Each number is 50 + 10 x the weight over its row's rms, rounded and kept within 0 to 99. Layers, rows and columns count from 0. The size before them is the row's rms in percent of the matrix's.

# layer 5 MLP up, 128x64, rms 0.444, rows 42-113, columns 32-63
093:48 33 58 43 34 60 39 45 56 42 35 49 53 58 53 27 46 37 49 41 50 62 61 50 48 49 48 61 36 60 23 46
095:47 56 45 45 57 40 42 65 41 58 71 61 51 55 32 64 47 55 51 41 46 37 41 45 62 54 60 39 71 57 36 42
095:32 59 44 56 39 57 41 37 56 56 42 55 53 54 59 45 63 40 43 47 48 59 71 59 51 47 53 50 48 56 79 67
084:69 41 48 52 51 48 47 63 49 50 48 42 49 57 67 62 67 40 54 53 49 53 45 39 51 64 35 54 56 62 52 48
099:60 47 23 54 55 54 60 47 42 54 62 33 35 52 39 67 52 56 46 60 44 59 50 52 57 42 53 61 36 49 39 63
094:47 63 50 45 60 50 35 53 40 51 64 46 58 53 49 54 65 61 49 44 47 37 33 34 47 44 46 42 48 62 63 35
110:43 50 55 61 59 66 50 47 33 57 34 53 49 52 51 60 39 59 50 51 30 43 46 55 60 57 61 48 32 41 43 68
103:61 32 59 47 55 54 49 48 50 54 46 38 70 45 52 58 38 61 47 58 55 31 51 40 58 50 50 60 44 46 30 52
089:40 52 69 51 42 52 50 61 67 30 59 63 41 54 39 43 69 42 37 48 55 54 46 47 48 53 46 70 58 41 46 40
097:54 38 41 44 52 38 51 25 36 33 54 56 38 62 47 46 51 37 35 44 47 50 42 34 53 59 41 51 42 52 54 51
108:40 57 49 47 68 57 49 64 48 37 59 47 44 57 50 36 55 64 49 61 43 56 37 55 42 34 67 54 52 59 50 48
102:61 63 38 40 55 55 56 40 63 53 55 38 57 31 44 63 31 48 61 33 48 50 57 41 40 57 51 44 26 53 38 41
099:43 50 54 44 51 51 35 60 57 56 40 41 65 46 60 45 50 28 55 46 30 48 48 58 39 49 39 43 74 42 32 58
101:48 35 33 49 57 51 35 68 75 58 39 46 66 67 35 60 45 39 39 52 59 39 49 57 67 47 38 42 55 39 51 50
103:47 50 59 46 50 52 50 45 52 48 53 44 59 40 61 60 29 47 50 44 57 49 40 45 49 56 52 50 38 71 51 54
095:48 37 45 56 32 63 62 68 51 54 51 58 59 52 42 74 57 51 36 38 41 59 42 52 54 52 46 34 38 61 31 47
105:38 72 36 29 70 50 50 41 69 51 62 51 47 48 58 53 67 35 61 47 56 44 54 48 59 49 54 65 41 41 60 65
101:44 64 34 45 56 50 48 65 28 49 44 61 49 45 47 52 60 48 52 72 41 68 46 46 51 56 64 41 42 73 36 56
096:50 43 53 37 46 61 42 54 54 57 31 48 60 63 44 58 28 54 45 41 50 45 59 72 62 53 28 64 68 48 35 57
111:44 42 53 55 49 51 55 50 33 49 65 52 43 49 39 54 45 42 62 47 58 54 57 38 53 77 58 38 65 46 56 46
093:69 56 43 41 58 50 49 49 53 31 60 35 50 49 38 60 57 37 46 57 54 58 28 32 51 50 54 62 56 52 49 48
103:57 62 51 39 53 41 41 47 73 48 56 69 46 51 56 48 38 43 43 49 39 34 57 37 61 63 39 49 47 51 59 40
103:40 55 47 51 52 62 53 34 51 49 38 62 63 47 48 35 41 34 69 66 34 45 43 50 49 38 60 64 60 63 37 40
105:58 43 51 43 74 34 62 65 61 42 35 41 43 34 70 60 51 49 47 56 32 43 45 47 59 45 45 44 58 58 47 46
114:65 49 63 57 58 75 44 65 53 53 51 39 42 61 49 49 38 61 26 48 39 50 53 35 63 60 41 45 31 53 46 41
091:34 41 73 48 34 40 55 47 46 32 57 54 60 59 62 36 55 38 43 59 60 52 37 35 67 42 51 59 28 41 43 56
101:62 68 41 41 63 37 58 54 55 54 57 43 57 49 67 50 44 45 65 48 45 65 51 37 49 45 64 40 73 59 53 31
089:46 49 39 66 48 57 52 40 59 33 45 73 54 48 57 45 49 55 44 41 60 50 41 54 38 46 47 57 66 42 60 54
095:46 59 53 52 42 43 64 69 50 59 37 41 45 62 56 55 65 40 42 63 38 57 51 26 45 53 44 44 37 24 58 42
093:39 44 45 50 45 45 60 37 60 54 68 45 47 46 60 51 44 55 45 35 46 52 47 46 40 45 52 39 30 58 62 51
097:50 59 54 54 53 60 39 44 55 60 54 52 62 53 40 41 50 43 48 54 47 28 61 49 67 55 52 49 81 74 40 37
099:39 44 43 45 63 50 36 52 51 47 47 45 68 35 53 54 49 49 31 52 65 52 58 40 48 50 50 48 42 54 58 66
099:58 31 61 51 55 45 55 45 36 44 46 28 48 48 62 51 31 52 45 50 50 67 54 54 50 31 58 54 60 60 60 35
094:43 50 45 56 45 44 56 48 59 56 30 52 55 39 37 51 57 43 55 59 57 51 52 59 46 54 46 55 40 35 62 46
098:64 53 49 61 53 59 61 39 47 31 45 73 60 46 50 54 63 57 52 47 76 55 56 46 53 44 49 54 44 29 41 47
100:62 44 32 77 57 44 45 46 44 56 70 55 59 46 40 64 40 59 40 39 56 40 60 53 40 43 56 66 47 35 54 49
106:54 40 44 44 56 56 67 52 46 39 39 51 66 63 60 56 48 56 53 39 52 62 55 59 72 39 52 51 38 40 47 58
092:61 64 55 33 45 42 42 54 41 64 48 57 46 65 47 69 47 52 53 50 58 39 54 42 54 52 50 55 31 34 34 54
107:47 64 39 47 50 41 67 32 59 54 57 66 59 39 41 59 33 45 55 47 49 53 59 53 47 59 44 52 51 52 66 48
095:63 50 49 59 50 54 63 54 34 57 50 50 67 53 38 49 38 54 34 64 42 47 72 73 37 40 47 69 52 43 49 56
097:65 49 54 68 52 46 35 36 40 39 49 49 53 41 52 57 60 53 58 61 66 54 35 27 57 47 69 47 45 49 45 56
093:53 39 41 47 53 30 52 57 52 47 67 63 36 49 54 65 47 53 41 41 38 49 43 71 43 37 40 48 53 50 43 61
098:65 59 39 43 74 46 37 58 57 40 64 40 52 36 48 51 46 56 40 55 59 47 61 31 72 48 34 55 62 54 42 47
114:48 48 64 34 56 61 55 32 48 53 64 59 46 69 52 47 41 41 43 42 48 41 57 49 49 43 47 46 49 48 39 43
106:64 48 81 58 45 51 45 37 31 71 58 56 52 45 56 52 51 34 59 45 61 47 39 61 53 69 44 59 45 53 39 65
103:58 57 42 65 55 53 72 55 58 57 31 50 54 42 49 43 47 48 55 44 47 34 42 59 57 24 42 42 36 46 43 66
100:59 38 83 64 61 60 62 57 49 42 44 51 67 41 51 33 53 60 58 54 47 44 48 29 53 56 56 56 45 39 60 44
117:45 72 48 64 43 51 46 68 46 44 49 43 29 43 49 47 54 52 53 56 60 49 45 19 52 57 64 53 45 47 42 57
094:55 46 29 31 30 59 46 53 67 62 47 59 45 27 47 66 40 40 43 51 36 61 65 57 55 47 56 56 56 54 43 62
094:54 46 53 56 49 46 72 32 45 57 58 56 52 44 56 50 40 51 48 51 63 53 40 49 48 51 34 48 43 53 62 54
108:49 46 31 21 48 42 69 42 72 43 66 67 55 61 29 51 36 51 57 56 41 42 62 45 38 58 41 52 64 43 36 46
096:48 70 58 45 72 52 64 52 38 58 46 48 42 48 54 36 42 49 71 52 47 46 59 45 48 48 48 43 40 28 54 56
082:63 69 56 48 48 57 49 32 50 59 40 53 71 61 48 51 51 53 76 59 45 56 58 47 69 59 59 50 61 58 55 52
094:41 58 52 61 56 52 58 42 50 62 54 60 44 51 49 36 44 38 37 53 62 58 31 51 42 42 52 39 66 42 46 44
101:63 68 37 42 43 55 69 62 48 50 63 66 24 55 49 57 46 60 48 36 41 51 56 36 50 39 31 43 48 54 40 48
095:47 37 64 35 34 50 47 52 54 50 59 58 46 47 37 48 36 44 40 41 27 46 39 63 55 48 26 40 50 55 40 60
121:48 61 57 46 36 51 55 50 38 53 48 40 51 58 41 51 63 52 36 48 60 65 35 62 40 36 80 52 57 45 66 47
106:42 42 50 54 43 36 50 59 47 48 57 67 53 62 35 47 63 82 38 22 68 52 57 46 45 50 42 65 44 44 40 55
108:44 48 66 36 25 43 50 45 39 50 34 69 50 44 43 38 50 71 60 29 41 55 57 27 53 60 34 39 52 33 44 52
090:63 47 40 46 65 39 41 57 35 44 52 59 60 76 31 46 59 60 55 52 52 55 48 46 70 59 37 33 51 43 41 52
094:59 62 41 46 43 34 61 65 33 53 44 60 53 57 51 35 58 39 39 54 58 52 48 46 50 41 42 41 61 32 60 34
097:45 57 58 46 37 42 35 47 48 73 65 44 40 38 42 55 58 75 38 66 43 47 46 55 34 48 64 53 48 56 33 57
097:32 46 43 60 53 63 70 39 54 50 46 46 40 48 35 63 52 60 58 51 52 61 61 56 63 47 36 62 34 51 48 50
105:49 39 63 41 39 54 54 60 48 65 49 31 40 62 38 56 55 41 52 78 51 61 50 53 63 47 37 62 45 68 54 50
100:44 56 52 55 53 39 57 56 57 41 46 34 66 62 50 52 65 51 61 44 55 43 59 40 46 44 70 47 41 58 59 44
107:52 26 39 39 50 32 47 53 54 39 52 49 53 62 59 35 43 53 53 55 40 35 56 63 73 36 62 65 48 55 33 58
096:42 52 57 44 57 54 53 46 36 56 65 43 48 44 52 62 49 29 40 47 55 42 67 47 56 52 47 42 55 66 42 55
095:51 49 58 49 51 66 65 53 37 32 62 55 52 48 67 38 35 52 49 39 54 35 44 60 44 50 45 42 48 57 50 27
090:41 51 49 66 44 44 57 34 57 41 41 54 60 35 57 45 61 55 55 53 58 70 46 42 53 40 74 41 38 36 54 60
098:48 54 32 52 49 56 43 56 47 37 48 31 45 39 53 48 53 56 52 54 52 52 60 23 67 70 45 60 44 60 49 49
109:44 74 44 63 59 44 51 42 42 41 57 55 48 42 43 55 42 45 31 59 62 48 60 49 30 59 56 49 57 75 52 57
089:46 52 62 42 27 45 38 43 55 55 42 48 29 63 58 48 45 63 62 64 51 57 31 46 71 46 59 45 39 41 55 54
# layer 5 MLP down (transposed), 128x64, rms 0.625, rows 42-112, columns 32-63
096:39 53 58 35 60 39 37 50 63 43 50 34 50 54 42 66 49 52 38 51 37 19 37 40 37 64 49 51 40 50 57 47
091:50 69 60 64 42 38 60 58 66 57 49 32 50 50 60 48 59 29 33 44 50 72 54 50 38 40 51 53 53 50 60 47
096:45 49 57 47 53 64 39 59 16 37 46 44 40 47 66 43 40 40 56 52 44 52 67 43 60 60 36 34 45 49 56 45
106:21 55 56 47 57 51 50 44 51 59 53 65 43 28 46 45 37 55 35 38 55 37 61 49 52 52 46 58 53 30 42 55
100:45 44 49 30 67 63 51 55 57 39 55 46 41 45 58 50 48 39 54 65 37 48 50 36 59 57 33 43 50 38 61 37
098:44 39 62 44 62 51 45 58 44 50 48 50 51 39 67 43 60 54 46 33 73 29 62 58 38 41 39 30 48 38 55 52
101:49 60 39 49 48 35 43 63 45 44 62 39 63 54 45 22 58 52 50 61 67 45 45 47 31 57 51 52 55 64 52 51
103:36 44 50 57 45 41 51 51 53 36 34 47 39 57 60 55 52 56 63 40 54 49 57 33 46 47 65 60 43 35 38 54
086:39 54 63 47 64 56 57 53 49 67 41 47 61 58 46 56 42 57 57 41 47 58 48 59 53 33 62 26 46 72 42 54
105:61 85 54 49 46 68 48 54 51 38 51 37 51 50 53 67 52 35 47 39 54 36 64 49 44 31 40 52 46 55 44 51
103:47 48 66 58 47 60 45 44 57 49 62 48 60 61 54 28 62 45 58 43 65 43 68 29 55 71 50 58 60 44 54 60
102:62 57 38 45 65 40 52 43 34 51 32 59 39 67 45 44 39 49 44 58 65 51 40 70 43 53 60 61 49 53 39 49
101:58 42 39 55 54 39 39 32 52 46 37 41 69 58 66 44 45 32 59 34 53 37 49 57 65 45 40 52 44 51 61 53
107:59 60 56 59 68 64 61 47 60 39 52 45 59 28 35 44 41 38 67 50 43 51 54 49 41 49 51 52 62 58 42 51
099:42 56 61 44 42 43 70 61 56 42 56 41 40 57 46 61 67 20 46 37 44 55 51 53 56 57 49 65 58 27 55 39
097:43 51 48 43 49 50 54 50 57 47 62 48 38 46 50 36 48 59 64 48 62 50 58 35 47 33 38 71 62 50 65 58
104:60 44 61 43 38 65 60 68 36 47 43 40 54 60 51 55 25 56 40 56 44 50 40 63 33 39 40 41 60 49 39 48
100:53 55 57 55 39 58 34 38 66 47 54 59 66 66 72 60 41 58 47 41 34 46 53 45 54 64 49 51 62 48 40 47
089:69 53 34 63 47 53 69 56 57 68 46 26 48 44 49 65 47 52 55 47 56 51 41 50 44 51 61 53 41 49 56 41
111:44 35 56 52 39 46 58 49 46 55 52 41 52 63 43 57 52 47 48 44 34 49 43 62 61 46 47 64 47 48 58 45
101:56 52 56 53 30 58 41 41 49 72 48 48 40 36 51 44 56 61 34 60 46 28 49 58 55 49 54 38 48 48 43 25
096:55 49 71 51 38 52 32 62 52 54 41 44 34 59 46 58 54 56 43 54 45 55 45 69 46 45 37 49 46 55 73 52
095:59 51 51 44 28 26 50 36 49 47 51 49 47 49 60 33 60 61 41 65 60 33 53 46 51 39 49 36 42 42 71 67
108:50 60 39 55 42 38 54 50 48 37 70 37 55 54 47 57 55 48 58 57 49 44 67 40 38 37 65 49 45 61 61 64
107:55 57 43 50 47 32 43 50 39 55 52 53 64 40 42 26 35 43 36 52 72 45 51 69 36 52 62 61 56 52 38 55
101:61 53 53 42 41 55 49 42 51 50 59 40 56 60 37 31 31 53 45 43 60 54 45 47 46 64 63 56 42 61 63 57
097:65 39 68 47 61 43 46 55 55 41 43 43 60 46 46 57 38 50 45 55 32 56 56 46 34 54 58 54 28 46 60 51
101:49 49 47 78 63 65 47 60 39 63 49 53 59 60 41 35 44 58 55 44 42 35 43 41 60 55 43 49 46 54 39 49
088:53 71 39 38 45 52 44 74 53 39 39 51 42 56 54 45 50 48 46 45 53 60 56 57 69 46 51 65 54 63 28 51
102:57 55 46 48 43 51 62 39 52 45 42 46 61 56 57 58 50 57 28 26 54 40 57 40 48 55 59 63 44 29 58 22
099:47 59 50 42 40 45 63 63 46 33 49 47 42 45 43 70 52 48 42 38 30 54 60 58 57 62 40 48 57 31 46 57
097:52 48 33 55 60 69 48 60 46 50 56 45 30 57 52 41 53 43 44 35 49 60 56 54 40 37 64 45 40 37 41 51
102:59 42 54 50 67 68 40 51 58 58 49 49 47 44 63 60 45 37 51 56 50 38 39 59 56 60 54 34 44 75 49 38
100:50 44 52 61 46 44 50 52 62 50 40 44 64 25 47 49 53 56 25 53 51 52 45 55 54 68 54 51 60 52 38 51
101:50 49 32 44 58 48 45 55 75 38 53 54 39 43 36 57 58 49 57 56 46 38 66 64 66 63 40 56 36 28 53 58
105:39 70 47 46 38 53 44 37 42 26 31 61 44 48 59 40 46 59 55 53 39 56 47 62 65 51 49 35 46 55 61 51
101:42 47 45 55 53 46 53 31 64 39 38 71 42 53 51 58 50 47 34 44 57 56 50 24 49 49 47 61 34 39 59 48
110:56 35 52 63 53 66 32 41 45 42 46 57 54 53 50 57 62 66 46 32 52 60 43 51 67 46 49 39 71 61 40 42
108:43 59 45 46 47 64 64 43 46 52 39 54 43 64 61 52 45 42 72 58 46 47 59 56 30 51 28 59 47 56 67 50
095:49 56 60 52 42 40 63 57 45 39 55 48 52 59 43 39 48 53 47 55 54 62 55 58 39 40 70 43 70 62 49 53
096:57 39 47 34 33 55 66 38 58 34 66 42 51 52 42 48 49 47 54 46 54 55 42 57 34 48 48 44 34 54 56 52
090:35 45 49 47 61 58 53 58 49 34 39 48 52 35 38 42 61 73 36 75 35 53 48 54 57 49 62 62 54 41 52 57
095:37 40 43 45 36 56 64 53 57 73 41 50 54 56 68 57 72 46 36 56 57 55 42 51 36 56 39 29 52 33 51 52
106:66 44 47 40 47 54 43 75 51 37 60 48 55 58 78 51 47 66 53 42 66 71 46 43 45 32 41 49 51 44 48 44
100:72 59 42 44 48 35 49 33 54 64 59 51 41 44 37 15 61 63 44 50 56 49 61 50 61 54 53 58 67 61 33 54
101:71 60 43 34 38 52 34 55 52 60 69 55 72 52 61 37 51 58 40 49 37 57 58 47 61 57 62 58 52 47 47 43
108:52 60 55 46 48 59 32 56 72 48 54 43 58 63 26 44 45 53 52 26 37 47 54 49 51 45 24 62 64 47 54 63
109:46 50 46 44 55 64 43 56 64 57 47 45 44 39 30 45 32 43 54 48 38 43 52 37 35 46 60 58 53 43 56 51
103:58 46 44 55 35 57 34 33 53 33 51 68 52 48 56 49 53 52 48 35 54 67 49 56 60 56 52 44 34 63 52 38
100:58 53 36 46 42 51 53 51 64 59 39 37 39 40 36 46 31 48 45 48 45 73 56 57 42 50 45 56 65 57 52 56
098:56 54 48 61 61 54 56 42 51 47 58 55 54 57 38 49 53 34 58 67 84 65 58 52 55 60 66 64 59 54 52 39
101:73 50 42 34 63 57 62 45 66 40 50 53 57 52 17 44 43 58 49 38 46 40 54 44 62 47 49 70 60 52 57 56
077:51 26 54 47 56 35 58 74 70 43 47 57 41 41 57 51 58 30 46 51 54 44 35 54 48 56 62 63 51 48 35 56
091:67 40 39 43 36 49 50 68 44 40 57 31 44 59 68 44 55 62 56 47 47 38 54 43 52 65 52 54 40 54 54 58
095:48 51 59 53 54 41 35 49 61 55 48 38 53 43 65 46 46 36 61 48 57 47 39 73 40 52 48 55 44 50 55 46
094:49 38 42 30 57 63 62 72 56 53 38 51 43 45 64 50 51 64 71 56 47 49 35 54 33 52 54 53 69 49 52 30
108:60 67 63 39 46 48 68 58 45 59 56 53 57 53 36 42 48 45 60 63 44 54 51 42 44 69 38 55 60 61 41 40
102:51 51 27 51 30 32 53 44 65 54 54 52 63 48 66 50 53 51 65 60 61 52 55 65 49 50 44 39 60 44 49 45
106:54 29 46 55 57 48 43 68 60 44 51 48 46 67 28 58 50 54 39 67 44 50 64 50 62 62 36 51 38 32 39 56
088:27 39 51 46 47 54 60 66 41 50 52 48 36 41 58 39 45 49 44 44 49 43 50 54 34 34 56 56 56 59 60 45
094:45 40 57 56 59 71 63 48 30 48 55 62 55 56 56 64 56 57 57 51 41 57 47 62 60 58 60 44 40 50 49 45
096:48 51 51 53 51 55 52 54 59 52 60 66 55 57 39 39 47 39 52 37 40 48 47 41 58 45 34 65 61 38 68 69
094:48 66 52 42 48 41 27 50 42 50 50 40 51 67 58 45 65 48 39 49 26 45 39 44 51 53 51 47 69 52 49 47
100:33 51 43 66 65 52 44 56 56 55 53 41 62 37 52 51 43 60 51 44 48 55 59 37 56 44 54 60 42 48 31 32
099:66 48 59 46 64 42 56 50 56 60 64 52 40 37 33 55 36 38 67 59 53 55 53 57 38 46 25 56 43 33 56 49
101:68 50 58 49 45 34 45 48 37 47 44 45 59 57 33 47 51 54 43 48 59 73 50 32 69 49 58 63 48 57 57 61
099:61 41 64 46 59 48 55 59 51 36 56 67 41 47 42 51 57 39 45 77 50 63 58 67 56 35 56 45 51 49 48 51
103:42 31 30 57 62 54 49 40 44 41 53 44 62 36 53 51 53 66 57 47 53 65 49 65 49 55 51 49 37 51 40 56
093:38 42 56 46 43 50 58 63 34 56 60 50 38 59 50 40 24 43 62 27 26 48 36 44 57 46 44 55 41 43 44 56
101:52 44 42 56 47 41 26 51 45 26 54 53 47 48 53 53 49 53 68 46 53 78 29 60 44 43 72 46 62 59 57 46
102:49 28 49 48 46 55 56 63 58 69 46 51 44 43 39 37 38 52 64 37 45 51 35 58 37 42 42 60 64 55 53 40
# layer 5 MLP gate, 128x64, rms 0.425, rows 43-113, columns 32-63
095:51 49 45 39 53 63 72 51 39 45 43 37 53 49 35 52 59 54 58 51 23 56 52 49 46 51 47 50 55 73 52 48
097:54 44 47 54 44 48 51 50 55 39 55 57 46 37 49 57 49 55 24 38 50 47 36 47 46 44 50 30 63 46 49 53
091:64 48 50 57 38 56 39 45 38 41 30 36 64 70 53 56 59 55 49 76 53 48 49 47 62 61 58 46 50 73 40 42
097:47 54 60 51 40 61 65 57 54 46 32 47 38 57 56 54 53 39 35 61 53 43 49 49 57 67 38 45 57 50 50 42
095:45 48 56 58 52 41 55 54 40 66 32 51 49 60 37 57 55 59 48 47 36 42 45 27 48 36 48 59 54 50 41 70
108:60 69 35 44 40 57 47 54 32 71 38 50 49 45 46 33 48 53 50 61 29 49 38 55 56 63 47 40 44 37 36 55
100:44 33 54 37 52 62 57 73 60 48 57 54 43 50 49 44 52 54 55 50 41 62 60 28 68 58 54 35 42 42 42 43
095:36 47 49 68 47 45 51 61 57 54 43 51 49 32 64 39 51 34 49 54 48 40 60 58 48 42 42 67 56 42 59 42
106:54 46 62 49 64 67 51 58 39 51 48 45 44 48 68 49 52 49 44 66 45 55 39 49 47 51 47 42 46 50 41 49
103:36 49 62 57 60 58 65 76 50 53 41 44 57 57 59 41 41 49 54 34 70 52 38 30 64 49 35 45 36 45 59 47
105:47 58 36 40 75 36 66 40 57 41 41 42 51 37 45 60 52 48 46 54 45 55 44 42 23 38 55 49 54 47 43 63
101:52 32 51 37 49 49 35 56 43 54 60 60 53 56 47 42 57 53 40 45 44 45 56 38 56 46 26 37 52 41 29 53
108:50 47 57 43 48 55 55 41 50 63 49 49 36 57 71 50 70 68 47 29 45 45 45 36 50 47 40 34 33 57 42 38
102:53 57 41 41 39 56 57 54 56 46 51 58 51 34 44 47 47 56 54 50 62 45 64 45 42 39 52 54 65 56 38 39
094:47 49 61 42 64 57 48 45 48 45 43 41 49 41 43 48 61 55 62 54 67 63 35 37 61 56 67 52 45 61 31 43
106:52 42 60 74 37 70 59 59 50 42 27 53 51 55 32 48 45 54 47 56 55 29 45 29 48 49 50 47 69 53 43 34
105:41 35 46 54 50 47 52 36 31 47 38 57 42 50 42 67 62 49 43 41 64 51 60 47 59 49 41 51 43 73 55 45
093:34 45 39 63 50 42 39 41 52 55 38 47 56 49 38 33 52 52 53 57 40 59 66 40 47 69 51 43 41 55 46 48
104:56 43 37 32 56 42 57 48 54 65 33 39 36 60 59 37 33 48 43 53 44 37 47 47 67 50 41 31 63 56 31 32
098:38 38 46 59 58 35 64 57 41 38 44 57 47 54 58 55 51 61 43 53 57 47 47 47 43 38 41 36 45 39 39 69
099:56 48 45 40 26 47 52 66 48 36 34 63 38 58 47 38 54 38 39 41 39 47 45 51 54 49 48 37 53 46 67 76
100:44 47 62 57 54 66 59 46 69 48 60 48 54 65 46 54 59 44 58 47 27 60 40 37 46 56 60 49 57 68 49 46
105:53 42 43 64 49 54 35 52 71 55 33 65 43 43 54 57 42 55 40 35 61 66 44 38 51 59 62 56 55 60 31 39
107:37 38 42 40 41 36 46 50 48 58 49 58 64 52 75 48 54 57 53 42 75 49 59 52 53 49 40 42 58 49 48 44
102:69 48 54 39 58 51 60 36 54 38 38 48 53 46 40 60 46 43 47 48 51 61 59 33 50 69 36 47 56 53 26 56
103:52 53 46 39 50 52 40 57 30 56 52 34 40 44 32 70 56 45 49 28 60 43 64 49 69 51 45 47 47 53 50 61
096:57 58 60 44 49 55 63 36 51 54 50 47 45 72 57 65 49 51 55 45 42 55 58 56 53 36 60 45 63 38 52 66
096:56 54 36 51 46 57 46 64 41 47 55 48 55 57 42 69 54 59 47 52 26 60 40 60 50 45 55 69 55 54 32 48
105:53 42 67 56 56 45 51 44 50 28 62 45 44 36 50 53 53 42 35 41 49 47 51 60 68 56 47 52 70 39 58 45
092:44 48 41 33 72 42 56 49 71 60 49 42 60 49 41 38 42 32 48 57 65 55 46 56 37 49 48 54 48 45 43 55
094:62 31 67 53 33 40 61 47 47 53 53 47 43 63 52 53 52 52 58 50 44 39 38 54 63 56 31 45 64 55 57 40
101:50 46 53 50 54 62 40 36 51 52 36 63 54 44 55 44 44 40 35 56 44 46 71 58 42 67 28 44 48 54 34 44
095:42 43 62 32 59 60 38 51 55 51 68 50 53 47 44 51 53 56 48 54 71 21 35 47 48 55 48 38 52 51 55 43
107:52 35 66 74 55 50 42 55 64 67 45 43 51 35 69 40 49 42 55 60 58 31 37 49 52 36 39 60 46 56 56 36
105:62 49 57 49 59 46 52 40 36 60 69 42 55 56 45 51 60 54 37 45 47 56 50 47 47 45 39 83 59 46 67 56
102:44 40 48 49 48 61 51 59 59 79 51 42 49 57 55 45 41 42 48 49 51 45 53 51 66 48 75 65 41 48 67 52
104:52 41 59 47 73 44 45 61 49 58 55 47 52 57 50 33 39 37 58 33 33 51 42 37 40 41 43 55 50 52 41 50
101:50 41 44 41 33 35 52 63 39 52 58 46 37 52 54 47 64 49 31 57 61 39 26 54 84 46 53 55 48 47 50 52
095:58 46 48 37 45 60 46 49 53 63 36 67 55 29 40 50 70 48 39 43 52 51 32 56 37 43 45 67 58 47 46 58
097:51 45 47 55 39 52 56 52 39 49 49 46 45 46 59 46 45 50 77 39 47 46 43 41 37 47 51 64 45 45 43 66
096:74 53 62 45 52 36 60 44 47 64 57 40 36 57 49 41 73 52 52 68 61 47 62 66 31 49 55 60 46 53 66 50
099:37 62 55 48 43 44 52 52 61 42 36 57 26 69 45 59 52 36 37 50 52 46 54 45 50 51 34 56 62 48 73 63
110:47 35 40 25 37 57 57 45 27 67 50 51 49 63 59 37 50 48 53 48 50 51 55 57 37 47 30 52 44 44 38 28
108:29 37 44 41 48 50 44 54 56 59 43 62 59 46 64 49 58 55 50 48 57 41 43 56 66 47 42 58 70 64 53 31
102:52 49 67 40 41 43 48 57 47 54 46 43 77 45 53 42 41 57 34 33 39 45 24 47 52 56 44 56 57 55 43 52
095:51 43 67 47 68 38 62 51 40 41 42 52 46 65 47 44 51 38 45 37 48 49 56 49 54 45 62 57 52 52 71 67
109:67 49 45 52 65 45 68 38 56 52 58 57 54 43 54 59 55 47 39 46 51 55 56 51 43 53 47 45 50 60 45 47
099:49 45 42 54 59 62 37 53 54 60 51 35 65 24 72 46 55 60 35 57 55 64 51 69 63 71 34 58 53 62 45 44
095:53 68 57 42 68 50 54 39 58 61 40 60 39 52 51 39 48 62 54 56 50 48 45 46 48 49 62 50 45 40 63 56
101:48 66 56 53 41 52 54 39 38 60 49 30 51 50 57 45 51 60 42 39 43 48 44 50 39 45 72 46 41 63 51 49
106:50 52 36 40 43 59 65 34 66 73 46 36 59 43 51 46 47 56 56 32 39 54 53 53 45 51 43 52 56 64 45 45
077:55 45 52 55 52 53 48 55 49 37 41 65 30 51 40 29 54 55 43 56 50 46 45 53 44 56 62 65 67 51 47 42
077:29 67 59 51 47 55 53 39 59 54 61 65 30 50 46 54 41 52 37 41 49 52 55 66 61 51 35 70 49 37 60 44
095:39 53 67 49 46 49 47 35 48 62 34 55 27 48 59 52 49 51 43 47 64 61 55 61 37 52 49 71 47 39 45 47
095:47 44 49 18 60 54 64 37 59 48 53 46 65 44 58 42 49 60 44 36 57 57 59 54 51 61 46 49 69 52 59 51
106:48 40 56 45 38 55 35 48 58 43 40 50 38 65 64 35 48 37 45 42 41 44 55 58 47 41 58 50 57 49 57 46
101:41 46 52 63 48 31 57 44 57 50 55 70 48 33 73 45 36 58 49 39 55 59 59 52 59 50 32 54 50 41 57 54
110:58 59 51 55 53 55 54 52 63 54 71 59 31 70 47 54 47 51 38 67 60 45 51 34 44 54 36 49 47 52 46 41
094:52 44 37 54 55 50 54 49 55 37 46 69 40 35 31 42 55 55 56 30 51 63 48 53 44 37 35 56 63 45 47 48
098:47 57 50 66 71 45 52 33 35 48 46 43 46 49 52 66 52 43 65 45 65 39 52 44 61 63 53 61 69 45 52 63
099:59 28 66 58 33 53 59 52 49 39 31 60 56 61 56 46 61 48 49 41 44 46 50 49 51 37 33 69 61 35 67 57
094:35 47 47 48 53 52 58 45 45 43 50 58 62 44 63 41 59 51 48 69 61 57 55 46 48 33 59 52 50 46 45 61
104:39 65 42 34 55 40 41 56 58 48 40 50 53 51 53 27 58 43 43 38 38 47 49 32 53 49 35 38 54 35 59 38
102:36 58 38 34 41 63 41 52 42 52 52 64 45 65 63 30 41 58 44 51 50 43 37 72 50 54 31 55 32 56 53 59
104:55 44 51 38 41 46 65 38 38 58 41 58 49 54 47 28 47 41 46 57 41 61 45 57 60 55 50 69 48 50 37 47
106:53 46 48 44 43 63 51 44 34 54 44 54 57 54 63 54 64 49 41 56 44 57 32 62 29 60 26 45 49 57 58 60
102:45 48 61 50 40 53 63 52 31 60 60 48 46 65 63 56 45 49 58 23 49 51 59 66 48 52 41 51 46 46 52 54
103:48 40 46 47 43 60 65 64 44 35 56 38 57 55 27 29 41 52 52 46 35 44 43 57 64 35 36 61 58 43 57 40
106:55 65 26 51 52 34 36 57 44 49 39 58 52 49 59 50 47 62 53 55 52 47 53 55 63 75 51 42 66 50 63 55
099:52 35 59 58 47 70 60 35 45 54 54 61 49 56 66 60 61 49 35 52 45 54 59 42 32 64 54 39 30 35 67 59
095:44 54 60 56 51 64 47 66 47 49 58 49 63 64 59 53 62 49 62 48 68 38 34 43 37 46 36 48 72 67 47 50